Weights of a small GPT-style language model, trained from scratch on English Wikipedia.
Size: width 256, MLP 1024 tanh GELU.
Architecture: LayerNorm before each block, learned positions, biases, tied embeddings.
Each number is 50 + 10 x the weight over its row's rms, rounded and kept within 0 to 99. Layers, rows and columns count from 0. The size before them is the row's rms in percent of the matrix's.

# layer 8 MLP up, 1024x256, rms 0.0923, rows 924-978, columns 0-127
103:60 56 54 50 53 56 48 51 46 56 41 34 54 65 40 37 52 48 54 55 57 55 36 65 44 48 50 61 58 48 50 38 39 52 50 51 51 39 41 78 52 65 45 53 51 75 29 53 46 37 37 41 48 49 69 39 40 65 61 65 41 47 53 44 36 53 46 39 53 60 54 47 59 41 70 35 45 56 52 58 34 50 55 48 32 52 71 52 32 35 52 56 70 31 68 52 60 43 72 53 77 34 52 45 54 59 46 58 42 54 50 64 52 44 54 66 48 58 66 46 75 56 53 52 36 61 45 41
099:42 41 53 67 46 49 49 42 61 54 43 62 50 57 78 38 40 47 65 62 50 55 47 72 49 46 60 57 50 41 42 46 57 66 84 67 49 34 54 44 62 51 59 47 48 45 54 41 54 51 68 37 45 66 51 38 46 39 66 54 62 63 53 42 50 55 41 73 56 50 44 43 47 63 59 49 51 30 38 59 40 58 46 52 44 48 59 47 27 49 56 39 66 49 46 54 61 60 75 41 62 38 64 50 57 33 60 60 35 43 40 62 55 76 36 60 50 45 49 59 47 45 43 47 44 45 43 56
100:59 50 58 51 48 37 46 36 65 64 52 39 34 59 48 52 50 46 56 63 44 34 63 49 36 74 45 51 44 49 61 34 44 49 61 39 43 53 44 43 32 55 67 47 53 51 56 58 53 58 52 38 57 36 57 47 56 49 46 56 53 38 51 53 42 43 63 75 58 61 51 49 53 31 45 55 51 30 43 32 58 51 65 50 42 49 39 52 52 43 38 64 47 42 65 50 50 69 57 53 56 67 49 36 52 39 48 47 42 52 36 51 65 58 36 48 35 64 52 63 32 58 53 43 53 64 49 48
105:46 42 44 53 49 40 37 44 44 39 63 57 32 53 42 49 60 54 53 52 63 41 26 48 50 39 59 48 58 56 50 45 62 58 45 51 57 52 48 57 43 37 43 52 50 51 62 54 54 51 32 56 61 66 45 57 56 40 46 43 50 42 56 47 51 55 54 43 38 39 47 48 28 52 45 50 62 59 47 62 43 37 40 46 51 69 49 45 64 43 59 48 72 40 26 26 47 48 66 44 42 43 52 66 59 48 42 53 42 75 46 58 50 54 40 27 49 49 28 30 46 39 63 56 61 40 61 52
106:57 57 60 43 58 46 50 51 59 39 48 46 53 47 49 40 51 47 53 26 50 64 60 48 56 52 58 74 64 46 49 60 63 53 65 77 33 40 39 63 46 54 62 50 65 37 45 69 54 52 62 38 56 64 39 51 33 45 25 22 58 63 47 50 57 70 54 34 44 30 57 46 62 61 55 41 47 59 49 43 54 60 52 46 39 49 48 48 53 40 67 51 37 48 38 47 46 43 45 61 42 48 47 45 25 52 43 52 48 40 49 45 64 61 33 46 46 34 50 48 43 48 57 61 58 48 60 57
095:53 51 55 52 60 54 59 40 48 67 55 48 67 67 55 42 53 55 50 40 49 47 52 56 44 39 62 78 84 43 66 41 53 52 46 61 40 45 36 51 53 35 62 27 49 44 69 63 47 52 61 45 45 48 35 45 47 58 69 69 48 69 37 48 41 54 45 61 65 57 41 53 44 60 48 45 51 54 62 64 46 43 33 49 48 39 43 54 59 62 52 69 55 34 53 42 40 38 54 62 25 58 49 49 70 47 46 42 60 36 53 57 32 48 51 44 38 43 41 56 54 56 71 50 52 46 56 64
103:66 32 38 61 46 62 50 54 48 36 49 53 37 52 39 72 60 58 63 44 57 47 59 57 40 40 59 49 62 69 65 36 59 46 56 61 37 35 53 36 61 61 45 43 48 50 58 43 46 62 49 35 45 61 51 65 55 24 54 55 44 42 36 51 59 58 58 52 52 39 74 43 50 42 60 59 64 32 51 44 56 50 39 57 47 57 55 45 47 46 57 54 42 60 51 56 33 48 63 53 57 56 59 56 55 51 49 52 46 41 40 49 71 47 34 38 61 35 56 68 62 50 47 41 69 44 49 71
105:37 54 55 47 55 66 45 45 54 44 47 46 42 48 44 42 64 46 41 41 44 41 35 52 44 57 53 49 55 52 24 51 30 53 53 44 43 63 48 53 43 53 45 64 54 54 39 49 47 55 51 70 51 54 48 25 74 63 46 51 55 64 47 49 22 39 80 56 40 56 53 44 50 60 55 51 56 26 52 48 59 48 62 70 38 70 48 48 63 51 23 50 52 20 53 59 47 38 52 50 44 47 52 57 48 40 47 43 59 44 52 55 65 41 62 41 38 28 60 39 40 46 29 58 61 47 51 58
103:34 43 61 50 56 44 60 49 48 46 48 56 56 48 54 58 53 61 39 30 48 49 41 35 45 39 60 69 45 41 37 41 46 49 73 49 64 54 50 59 48 50 57 47 47 46 42 62 45 62 45 41 38 51 40 47 63 46 45 32 34 52 42 59 41 61 60 57 56 30 49 47 41 49 63 59 36 52 43 52 68 48 33 55 57 44 63 51 53 53 51 34 53 61 48 38 52 53 48 29 65 32 64 51 44 61 46 44 41 39 54 53 53 52 41 44 44 46 52 59 60 33 55 63 53 26 58 64
105:42 36 51 64 49 41 46 62 59 44 57 70 46 37 63 66 44 61 57 58 38 59 38 51 66 36 47 54 29 62 55 45 41 49 53 55 51 67 56 51 36 45 64 42 45 51 59 48 46 53 54 46 38 48 47 64 56 55 38 46 41 50 40 71 58 35 64 42 55 39 37 54 43 46 21 34 38 37 63 58 66 47 51 49 54 31 50 51 41 45 66 56 62 47 58 48 46 62 44 49 60 38 54 53 55 58 52 71 59 37 55 35 70 42 37 73 42 59 64 55 45 49 59 57 62 63 45 50
104:52 49 71 49 53 43 50 37 59 53 39 45 34 37 46 72 48 49 61 56 32 60 61 52 43 54 28 59 56 39 53 60 57 56 39 50 27 56 47 55 59 56 50 50 63 63 56 42 58 46 65 67 55 42 52 49 48 50 44 23 55 55 53 43 42 48 55 48 60 50 53 63 62 76 67 61 40 50 46 50 47 52 63 51 65 38 61 46 55 51 43 41 36 40 55 50 37 39 46 36 41 53 42 54 41 43 38 46 45 60 48 74 64 49 56 53 53 48 53 45 50 63 41 51 54 44 54 31
099:38 37 44 61 47 42 42 46 46 48 49 63 55 46 45 40 41 53 44 49 25 55 64 41 22 56 45 43 54 68 49 60 37 41 49 38 57 54 49 36 50 60 39 57 46 48 48 52 36 50 37 50 49 38 38 49 52 36 55 57 58 42 58 26 43 37 55 45 49 39 40 51 43 34 33 58 40 53 32 47 42 48 52 49 64 58 47 47 68 76 46 65 61 48 27 46 47 37 48 40 56 62 61 45 58 60 51 54 43 48 32 48 35 44 41 42 53 44 74 64 54 48 56 41 54 67 35 56
101:44 41 40 61 54 50 48 59 45 55 35 63 45 46 48 60 59 54 47 68 47 51 25 63 44 56 44 39 48 49 40 48 65 36 56 40 64 48 58 60 51 52 56 62 64 38 64 42 43 60 44 53 63 60 68 68 37 63 47 36 47 49 56 45 39 35 59 49 60 44 53 54 45 65 41 57 37 60 62 39 57 36 35 44 57 53 72 42 59 33 29 51 53 42 46 42 61 31 49 43 68 69 62 50 41 39 65 53 42 62 33 44 38 57 47 67 52 37 28 61 55 60 38 58 32 43 54 42
092:16 44 49 72 32 48 49 31 63 65 51 53 45 57 50 45 45 54 49 50 70 54 46 46 59 59 44 47 49 49 47 47 58 48 48 43 37 61 46 54 56 64 46 48 45 47 57 41 47 46 50 57 46 66 48 65 19 47 48 46 43 38 63 54 56 66 40 61 55 31 36 41 55 41 62 50 43 42 51 60 49 44 38 46 63 52 72 38 65 65 52 48 52 60 36 30 60 48 52 56 49 68 47 44 52 45 57 54 49 70 48 54 51 49 50 57 55 38 58 57 62 48 34 55 52 49 37 45
098:38 53 59 30 45 53 53 56 36 49 66 58 49 38 45 54 34 44 43 49 69 48 28 54 38 47 40 69 37 49 44 60 63 46 56 64 46 60 34 59 55 52 62 56 50 51 32 47 62 47 62 30 57 52 33 43 44 59 44 53 40 46 76 66 59 42 59 41 48 34 54 68 53 59 45 40 46 38 50 55 37 40 51 52 47 47 42 58 50 47 42 65 48 40 37 66 65 43 43 40 45 67 61 46 44 59 49 45 58 43 56 41 55 45 52 40 56 40 53 52 45 47 31 51 46 68 63 45
092:52 57 61 43 55 64 44 30 47 30 57 47 48 52 52 43 36 46 56 56 51 62 66 29 43 38 54 41 45 50 48 68 45 54 66 24 29 33 43 53 57 47 57 53 33 50 42 49 45 53 51 48 63 47 52 43 45 31 64 65 68 51 43 38 53 45 30 63 50 57 60 56 37 59 57 50 40 50 64 52 46 69 46 51 49 53 52 43 53 50 55 61 50 46 55 28 64 46 64 51 63 40 44 44 55 56 37 74 51 53 43 69 70 47 46 51 46 50 30 68 57 46 39 46 43 44 40 40
107:56 48 47 47 38 41 69 51 44 38 65 45 28 63 65 51 50 45 44 46 37 46 60 51 56 33 32 49 45 63 32 50 51 55 55 61 38 55 40 48 47 61 66 41 48 62 43 48 30 34 75 67 52 42 73 53 53 46 51 47 63 45 53 52 52 49 57 43 49 45 47 64 46 60 30 59 35 45 59 46 48 50 36 34 50 39 44 48 57 41 53 51 30 41 49 40 62 28 50 60 57 41 41 49 41 48 67 38 39 64 43 50 53 39 37 44 49 49 63 47 51 40 52 58 54 35 61 51
097:47 57 33 48 38 55 44 57 38 44 50 46 61 52 53 47 42 60 42 46 33 41 51 56 25 59 63 55 49 50 58 63 65 43 37 49 51 48 73 39 68 73 62 50 60 43 54 40 60 53 55 34 51 60 59 39 51 64 25 66 50 55 45 65 63 44 40 47 58 55 54 49 48 50 37 56 29 56 42 54 62 38 55 65 53 61 49 35 54 53 46 61 58 42 43 56 61 39 31 57 67 58 43 53 42 44 44 54 52 43 40 42 57 28 53 57 49 45 58 55 72 59 61 50 60 35 64 57
097:41 46 26 45 51 46 50 58 52 53 51 49 50 40 67 46 42 49 48 54 55 47 40 53 25 50 48 64 69 35 50 56 50 60 60 45 44 40 32 64 44 42 48 38 59 68 51 63 50 50 63 42 69 47 68 53 73 65 39 51 57 62 59 49 57 28 47 39 48 62 24 59 78 62 41 41 62 39 40 58 51 30 48 42 62 54 55 51 51 54 28 48 37 47 44 51 66 40 42 65 48 38 59 47 60 48 39 48 62 85 51 64 37 55 54 49 63 48 57 40 53 41 41 54 52 54 63 40
101:39 40 53 31 52 61 59 48 44 53 64 44 41 60 53 53 63 51 57 49 51 62 46 44 37 51 44 54 46 53 47 46 35 53 43 37 63 48 54 35 44 61 48 48 44 42 48 43 49 67 37 52 69 59 63 50 50 61 54 48 66 47 43 45 59 53 58 43 50 46 62 61 39 84 62 57 44 65 31 63 71 44 45 52 57 45 49 53 42 41 57 49 40 64 43 45 62 52 69 55 57 60 53 54 46 55 68 51 72 44 51 61 50 47 64 57 44 47 54 36 60 55 39 59 65 59 42 62
098:48 65 65 53 43 44 40 47 67 64 40 40 54 53 49 37 60 54 56 61 39 67 54 55 55 47 44 51 40 58 46 57 67 69 57 53 63 57 42 48 66 67 65 64 54 47 44 60 35 69 41 27 52 65 44 58 57 57 42 41 39 48 54 39 43 58 37 45 25 62 54 46 58 53 59 65 58 63 41 38 43 49 66 46 55 61 46 37 67 50 67 59 50 44 48 42 52 34 49 51 59 54 42 50 54 49 63 65 66 42 37 60 46 61 52 26 53 63 56 38 59 56 48 55 46 56 54 48
106:83 42 60 53 43 56 51 50 39 34 50 36 43 42 58 53 57 41 52 55 39 40 59 55 38 52 57 50 50 58 56 35 38 50 50 36 46 47 38 44 63 52 55 54 59 36 50 49 34 66 44 55 46 49 49 56 56 54 41 39 72 45 56 54 38 47 25 58 53 42 41 33 52 67 44 32 43 48 36 42 53 49 41 40 54 50 54 41 51 39 58 47 45 49 47 63 52 45 48 47 63 68 51 66 54 56 62 72 57 57 34 42 31 46 56 56 76 41 52 54 59 65 45 57 74 42 48 46
104:48 71 64 30 36 47 59 61 48 33 49 53 71 29 38 41 65 42 53 36 44 65 57 44 53 45 44 63 47 39 56 69 54 57 45 52 78 57 56 51 50 43 54 66 70 43 53 46 40 37 68 51 63 46 49 42 30 58 56 51 49 52 42 55 38 45 48 29 50 59 47 36 56 66 55 68 27 46 55 34 48 34 61 43 56 44 55 61 54 49 39 45 39 48 51 70 43 53 36 36 60 43 51 31 53 44 65 45 62 39 41 41 49 45 33 44 60 49 54 46 50 60 46 63 42 50 53 42
103:56 65 59 55 49 71 46 70 58 41 52 64 52 63 46 60 54 48 44 53 50 43 48 61 52 46 52 47 46 65 37 37 28 42 57 45 37 52 72 51 64 65 63 43 45 58 47 37 52 42 60 44 62 44 33 68 52 36 57 49 53 41 55 56 55 57 47 44 61 55 56 54 44 56 68 57 51 37 85 48 26 50 60 49 47 33 55 56 38 55 42 47 44 49 59 55 57 44 46 40 62 41 34 54 46 33 40 42 43 52 42 51 49 74 59 49 44 61 47 59 55 45 49 55 51 37 49 49
104:47 63 38 57 45 30 39 59 49 29 55 41 46 49 69 69 71 46 41 48 36 49 66 46 41 29 63 49 38 51 48 37 50 58 50 53 48 80 47 37 50 47 53 63 50 45 48 51 49 55 46 54 46 85 57 48 53 34 44 61 43 50 48 43 68 33 60 38 51 41 62 36 53 40 40 50 51 54 48 49 43 44 33 58 57 51 47 49 52 31 46 35 44 54 39 65 38 45 51 50 46 56 51 47 62 47 46 52 62 65 38 61 48 52 80 41 49 57 49 59 53 41 46 57 57 35 40 44
103:41 60 49 72 56 52 44 66 47 32 41 48 42 50 41 41 62 39 57 41 65 49 57 38 41 36 36 43 45 48 63 63 75 58 52 65 58 48 50 56 44 49 74 53 46 44 59 48 54 50 52 58 51 46 37 78 57 50 53 47 51 74 45 67 51 63 59 39 49 35 47 62 61 64 69 33 61 47 48 38 51 50 61 79 56 50 35 61 45 52 56 45 47 59 68 51 46 35 55 40 44 67 45 56 40 56 63 47 67 48 53 47 42 40 53 69 36 65 49 41 60 86 68 56 56 48 59 43
093:50 43 43 61 40 56 65 32 66 38 50 24 76 50 58 32 47 59 73 57 51 52 51 46 56 42 48 42 24 43 63 52 54 40 43 48 39 52 63 41 62 80 56 51 59 58 42 59 36 41 40 67 54 40 37 48 51 50 43 52 50 41 55 60 51 65 51 31 55 62 52 48 76 51 40 60 46 59 58 42 46 47 55 50 49 41 41 61 56 60 54 55 47 46 55 51 63 44 43 54 27 67 38 49 42 53 56 57 59 48 47 53 56 44 52 43 57 47 43 51 61 57 63 44 45 38 60 32
098:68 52 55 67 49 42 54 53 65 46 51 42 48 60 39 65 47 49 49 59 57 36 59 28 62 61 35 44 48 48 55 43 60 53 42 43 63 33 47 35 53 62 54 27 39 61 40 60 45 50 21 66 54 36 45 51 54 43 76 58 49 50 64 50 26 61 53 55 46 48 47 47 55 66 46 48 49 60 47 54 39 52 44 62 46 52 51 61 60 48 50 65 50 38 60 60 57 44 43 64 53 46 59 46 26 47 49 65 62 39 29 43 74 48 56 50 25 59 58 53 43 49 41 50 56 52 31 56
097:53 39 40 55 51 45 39 31 53 46 61 61 40 56 33 37 37 44 50 64 70 49 45 50 70 65 61 47 59 66 47 44 38 31 44 80 53 55 47 43 46 39 46 56 52 51 58 46 70 48 58 56 53 38 48 54 43 34 55 43 68 39 46 54 61 73 62 58 43 58 53 48 31 54 62 57 51 30 64 37 37 56 48 43 50 56 37 43 48 59 45 57 42 46 40 49 56 51 45 49 52 62 61 57 47 50 57 73 52 59 68 48 46 62 54 48 60 42 39 39 36 50 39 53 55 55 44 38
100:35 58 66 52 72 41 51 38 50 29 43 50 67 62 67 68 50 58 40 54 38 65 51 50 48 34 70 56 62 51 42 57 52 44 55 57 67 53 39 47 36 54 40 54 47 41 68 55 56 47 40 45 42 58 47 62 56 39 31 40 50 36 50 41 59 57 53 64 58 59 64 58 42 56 56 50 41 49 44 50 37 42 54 46 46 38 54 44 46 56 39 45 40 40 64 60 53 58 34 42 45 48 45 43 54 46 27 52 55 38 55 30 35 44 53 56 49 58 34 58 29 52 43 59 31 23 45 63
105:48 37 39 49 40 45 43 53 49 48 36 43 40 61 59 71 32 52 54 53 64 59 41 34 64 53 45 38 35 54 50 43 34 16 59 43 43 48 49 70 44 39 55 46 32 46 50 34 49 51 56 47 51 56 32 44 41 54 47 44 47 39 59 72 30 64 54 44 70 68 65 66 50 39 58 45 50 55 47 45 66 65 56 57 59 46 60 51 57 31 44 44 36 57 55 60 49 51 58 56 49 63 53 46 49 49 56 36 43 41 42 45 63 49 58 52 46 59 55 47 60 42 58 47 52 59 56 47
099:52 58 47 51 48 55 68 50 60 38 54 57 51 57 58 52 41 69 43 43 52 28 51 46 62 34 49 49 43 52 65 51 35 71 46 51 56 51 36 57 68 49 55 44 62 54 32 62 30 62 58 48 38 28 51 58 47 51 42 52 44 47 43 60 33 54 50 40 43 35 69 05 42 56 65 33 51 50 60 28 41 57 53 67 48 47 54 60 46 59 39 43 45 50 49 56 53 53 63 54 58 60 36 45 61 49 59 44 59 42 39 52 47 54 59 39 60 52 49 38 49 49 51 51 49 52 54 49
102:48 44 48 34 65 51 50 60 48 50 42 50 50 57 54 53 44 56 51 38 50 51 44 36 51 42 69 30 37 51 53 50 48 45 40 34 47 31 53 51 42 43 56 54 44 36 61 65 50 46 66 54 39 70 50 49 55 57 39 45 43 50 44 55 62 58 54 45 57 42 64 40 30 47 54 65 43 51 44 56 77 57 58 52 43 47 53 52 43 45 47 20 41 52 56 58 48 54 50 56 51 63 42 40 41 37 65 47 59 29 56 43 40 26 51 47 53 52 59 37 42 36 56 67 50 60 57 64
104:53 62 49 49 54 54 62 56 65 41 56 42 38 67 52 52 65 53 61 47 64 50 50 50 47 37 47 56 65 48 58 37 59 57 66 56 39 64 59 44 43 48 52 32 34 46 38 66 64 61 46 59 56 63 32 51 55 34 47 69 61 54 50 29 64 25 45 45 42 47 49 49 64 39 25 59 42 47 68 45 45 42 36 59 41 52 41 69 46 47 40 62 38 45 53 69 39 53 44 67 48 31 74 50 45 64 52 55 48 58 48 27 49 69 52 55 47 36 58 56 54 55 55 44 44 48 37 56
084:49 54 66 46 49 51 56 53 73 47 40 48 41 32 55 52 40 64 50 53 53 49 20 55 52 54 46 55 54 42 56 69 46 42 47 45 62 52 52 31 64 36 65 58 44 75 56 46 48 52 42 61 56 56 60 63 49 46 52 32 43 52 38 28 46 56 43 54 65 67 49 38 45 48 52 49 49 49 50 51 59 51 54 56 51 50 43 53 59 41 55 41 41 46 42 44 46 59 38 56 44 36 47 35 47 41 60 45 55 23 32 51 47 64 75 43 61 46 50 55 62 59 68 44 50 54 48 47
094:58 37 55 68 52 48 43 34 56 55 57 55 50 45 60 40 53 46 52 39 46 43 55 43 39 35 54 59 61 50 38 65 50 52 53 41 49 29 68 31 71 63 58 47 56 40 65 63 72 53 66 62 51 59 61 55 39 39 47 61 53 31 57 42 50 34 59 46 52 56 59 53 31 53 40 45 56 41 37 41 35 47 56 55 54 56 57 46 38 57 57 27 44 58 56 44 48 47 64 34 53 44 57 44 42 61 34 50 58 50 39 39 46 34 51 56 43 72 51 67 60 58 45 44 40 55 58 43
106:45 64 36 67 49 69 39 53 49 32 37 47 51 32 60 55 72 60 59 62 58 46 33 58 38 47 66 56 38 52 41 27 49 56 65 38 40 41 71 45 51 66 50 38 46 50 49 66 46 43 39 55 51 58 62 57 38 49 47 56 51 38 56 47 66 46 66 42 67 56 50 66 56 47 41 80 57 64 47 46 47 56 49 61 44 41 56 49 35 44 49 51 44 47 40 57 41 58 53 38 42 48 55 40 58 61 49 70 53 24 42 40 58 47 37 60 53 45 53 50 35 50 46 51 40 68 75 48
094:42 44 40 69 48 41 37 53 42 54 60 65 32 56 60 39 44 50 57 48 63 51 58 61 47 38 48 39 55 66 47 51 80 41 55 49 43 34 81 50 67 54 36 47 43 46 41 50 63 44 51 48 63 51 39 66 58 43 47 55 46 57 54 50 26 47 33 40 58 57 45 50 49 49 47 40 52 52 55 48 57 45 52 56 57 43 52 58 43 41 48 52 62 40 49 60 57 50 58 55 46 61 51 60 46 50 51 37 55 66 63 64 71 51 41 50 43 54 42 45 53 47 41 55 59 37 58 58
101:60 54 37 58 50 60 44 46 38 27 55 37 33 62 59 41 58 70 68 29 68 25 46 74 44 52 48 42 53 60 64 46 30 64 64 41 35 54 51 45 60 49 64 21 53 50 42 51 47 54 57 54 38 56 56 50 56 49 50 62 46 40 51 40 57 44 64 53 48 63 41 46 44 32 28 53 42 55 60 47 57 40 51 52 51 62 59 44 60 48 30 70 39 50 45 42 42 45 44 47 33 46 52 31 44 62 53 44 59 54 43 51 59 48 50 74 44 47 45 47 61 58 40 47 55 61 55 59
104:57 42 27 46 63 59 39 53 38 34 53 48 52 56 51 52 46 50 53 45 45 47 49 61 55 65 44 36 48 42 44 45 40 27 65 32 48 48 61 54 53 51 38 33 65 54 42 47 55 63 43 44 49 49 56 57 51 71 53 49 57 63 47 42 66 48 45 50 52 45 51 38 53 56 53 47 32 45 62 39 51 60 48 61 45 64 56 34 64 65 35 45 61 61 51 39 65 59 55 65 54 52 56 53 54 52 46 74 42 56 49 51 55 53 58 42 45 52 16 63 45 45 66 56 62 22 55 35
097:48 45 35 42 40 34 59 50 37 56 60 58 49 49 54 48 40 45 60 62 33 46 44 50 36 41 56 30 55 36 38 50 46 47 46 44 45 43 44 52 65 52 64 50 51 48 49 59 50 66 51 57 38 59 60 37 50 26 66 44 54 61 49 61 33 40 56 48 59 50 57 55 62 52 42 73 42 38 47 51 45 59 62 47 50 66 58 41 66 68 27 42 47 61 59 57 60 69 34 63 62 45 55 41 59 45 44 47 48 44 54 42 53 51 48 59 21 66 41 48 38 68 40 71 40 58 39 39
105:47 46 44 57 50 34 43 44 56 47 49 63 53 52 66 41 55 59 44 45 50 57 55 55 72 55 56 50 53 53 43 46 53 35 50 56 32 56 26 42 36 59 69 42 47 45 47 54 57 55 49 34 50 57 52 46 59 46 52 44 50 55 69 55 40 41 43 45 50 50 41 39 68 59 39 48 48 40 44 40 39 50 58 54 55 55 62 50 75 50 57 47 44 43 47 38 47 62 53 43 46 57 46 55 56 54 40 51 51 57 44 64 68 49 74 38 52 54 53 63 44 50 45 42 44 61 37 44
104:36 41 65 37 46 51 42 46 48 68 49 56 34 62 62 56 33 72 56 57 45 53 47 58 47 41 44 27 42 54 56 37 50 47 49 42 44 77 36 57 38 58 78 57 63 56 56 58 44 64 50 50 66 63 63 33 58 59 48 64 51 48 29 67 50 58 39 42 57 49 49 61 35 50 61 57 62 41 49 50 43 52 49 32 51 50 53 50 71 58 51 50 48 59 66 57 56 52 41 58 49 42 52 54 35 63 38 49 48 39 48 55 42 43 56 38 48 51 75 53 40 47 44 47 28 38 39 60
102:62 53 76 57 33 60 40 36 70 53 64 50 63 49 46 54 53 48 54 42 47 54 46 75 65 58 44 49 41 48 36 62 36 40 60 55 45 33 60 56 65 32 29 57 56 44 64 46 54 58 61 38 48 46 40 37 50 58 60 41 36 49 49 46 51 40 44 43 43 59 64 54 45 40 61 58 69 70 64 48 50 62 59 49 60 64 57 50 33 43 37 52 35 59 60 56 42 47 46 61 36 48 64 52 49 38 47 51 53 57 44 44 61 35 43 79 60 42 43 52 48 69 41 40 45 44 55 39
106:50 56 44 62 45 48 67 50 43 46 52 42 61 47 64 59 55 56 28 53 46 46 37 45 47 36 40 51 51 49 50 43 39 45 27 52 55 57 47 49 40 61 56 55 55 56 54 73 41 51 60 45 45 48 62 58 66 48 34 65 44 29 45 55 43 43 63 38 48 62 31 51 43 45 53 54 50 41 28 61 41 54 41 38 63 53 40 45 38 44 61 33 49 32 65 52 59 53 60 41 44 41 61 51 58 38 55 48 56 46 59 46 55 65 37 51 47 70 41 41 48 41 45 59 94 66 38 47
100:42 51 47 57 48 52 45 67 49 56 31 38 49 67 58 31 49 49 59 37 43 56 45 44 54 58 40 63 49 52 61 50 47 70 46 34 47 67 49 68 59 63 72 52 33 54 47 35 52 34 49 50 48 53 56 43 53 39 53 34 43 29 62 55 32 38 54 53 56 69 68 46 42 54 31 37 56 47 65 65 56 48 44 40 54 29 42 54 64 66 54 57 54 52 38 51 52 44 60 27 45 46 48 57 52 48 53 53 69 57 47 60 42 69 73 54 49 42 52 47 56 44 45 44 70 66 50 52
101:38 63 57 67 61 48 59 41 58 50 28 40 41 47 48 52 37 51 50 57 72 50 31 56 51 37 54 50 41 49 57 62 62 40 43 50 59 53 54 44 42 47 80 58 51 27 55 62 55 58 51 54 49 73 47 34 55 38 47 47 35 31 53 63 60 50 59 45 44 46 45 59 54 52 50 46 42 62 32 27 54 44 68 59 58 58 49 57 37 43 45 55 47 55 23 58 50 60 53 50 58 59 60 52 54 57 56 70 50 57 40 61 64 58 48 42 45 56 44 63 36 74 56 63 48 80 55 57
090:54 43 48 63 50 50 55 60 57 50 35 49 55 71 53 40 29 49 50 53 53 31 54 53 62 56 39 39 43 30 44 36 64 50 52 47 47 42 38 54 51 27 47 56 49 53 56 71 55 53 47 60 43 48 52 53 33 59 43 33 45 47 56 30 50 50 42 48 44 46 57 49 53 51 50 58 43 40 45 39 54 55 45 50 65 51 59 58 36 44 66 38 61 51 58 53 42 57 69 66 34 47 47 39 65 44 44 43 62 42 41 39 50 31 62 52 51 56 50 36 57 66 50 48 62 37 56 38
104:50 38 58 37 52 76 44 41 38 54 54 46 49 39 45 42 67 46 55 39 56 41 53 53 60 51 49 52 40 44 55 58 42 67 51 63 35 44 58 35 38 59 51 45 56 57 53 34 65 67 34 46 48 57 47 52 50 54 44 61 50 69 61 57 51 54 71 41 47 52 52 61 47 44 48 56 45 61 54 37 50 30 66 38 56 30 47 53 57 29 63 48 54 47 46 52 46 62 62 54 65 52 56 33 49 29 49 39 62 48 45 59 57 47 59 41 52 55 61 37 40 59 55 46 37 38 45 20
108:29 59 35 70 47 57 58 49 42 28 46 51 62 46 63 61 46 54 35 51 19 51 42 61 23 62 58 39 43 31 58 53 36 61 37 43 51 48 55 61 45 65 30 44 42 61 59 44 47 32 55 62 45 55 60 47 67 52 31 57 43 42 38 39 56 30 38 43 50 58 38 54 61 37 48 53 45 35 52 54 35 49 44 51 38 56 50 42 47 47 59 45 37 50 48 44 50 51 58 51 68 38 66 63 44 51 46 58 41 54 39 40 32 48 44 49 53 57 45 74 65 42 44 59 61 47 64 48
105:48 53 59 56 59 52 59 58 41 43 47 51 40 50 57 39 78 61 48 47 45 56 54 41 53 40 35 34 75 49 50 34 53 37 45 41 56 33 47 40 55 42 57 53 28 39 33 37 52 50 65 60 38 60 47 56 53 61 46 39 53 65 52 59 27 62 69 62 54 51 66 70 55 48 50 54 58 44 57 53 35 39 44 56 53 33 57 54 54 43 54 51 60 59 55 50 61 67 55 77 51 45 43 53 64 31 36 49 49 45 46 68 40 67 55 38 66 56 69 62 42 55 60 66 69 51 52 48
098:45 60 58 43 44 45 58 38 42 49 66 52 44 52 40 41 39 53 40 57 51 40 46 46 55 44 60 56 50 39 55 38 49 47 46 52 39 34 51 30 40 50 43 61 27 53 45 45 46 52 44 49 61 62 23 54 47 49 53 58 55 46 37 52 56 57 49 41 49 51 32 71 50 67 58 38 41 37 52 57 30 56 68 51 59 33 49 56 45 42 70 59 56 51 28 54 48 55 46 49 43 48 31 49 44 35 47 56 78 49 63 44 46 36 48 39 55 50 46 76 48 45 53 69 47 52 53 42
098:44 55 51 55 51 54 40 47 42 34 38 48 33 61 51 46 38 54 56 33 38 48 41 40 45 50 58 68 40 58 57 36 54 29 48 31 50 55 54 50 43 42 68 57 44 42 47 52 60 60 52 53 59 71 48 60 48 56 33 56 56 27 51 42 52 45 56 45 60 53 39 60 54 39 51 66 27 31 69 64 49 51 54 60 60 35 69 56 67 36 48 55 56 49 69 41 48 46 52 68 48 50 46 41 52 59 37 66 55 53 28 58 54 28 44 56 55 52 42 41 59 45 37 51 43 77 55 52
099:59 45 51 51 49 66 60 53 38 42 38 56 51 55 51 59 40 48 67 31 50 48 45 41 39 44 47 48 66 42 30 51 45 62 74 38 50 56 60 53 51 65 47 60 59 60 56 65 61 38 31 36 34 57 60 62 52 52 54 74 61 50 53 30 43 55 47 49 72 49 50 50 49 65 57 51 35 34 38 67 38 50 64 46 41 53 68 64 50 49 51 34 63 37 68 45 62 34 45 49 45 57 47 39 35 48 48 59 53 65 40 45 53 38 54 49 51 32 35 35 56 31 61 58 38 47 50 36
098:41 44 58 45 56 47 62 49 44 59 58 50 51 50 42 48 46 45 48 74 49 59 49 48 46 40 69 60 59 45 60 51 61 40 47 43 49 58 42 39 48 33 45 57 32 43 54 54 40 53 31 65 46 36 51 59 45 33 57 60 50 57 43 47 32 56 44 54 52 60 57 43 43 42 42 65 44 52 43 49 45 32 50 48 52 41 44 59 60 42 54 44 53 60 28 56 64 39 50 58 54 54 49 46 59 59 56 38 62 38 40 53 41 55 60 57 63 58 54 57 47 45 46 52 73 69 49 40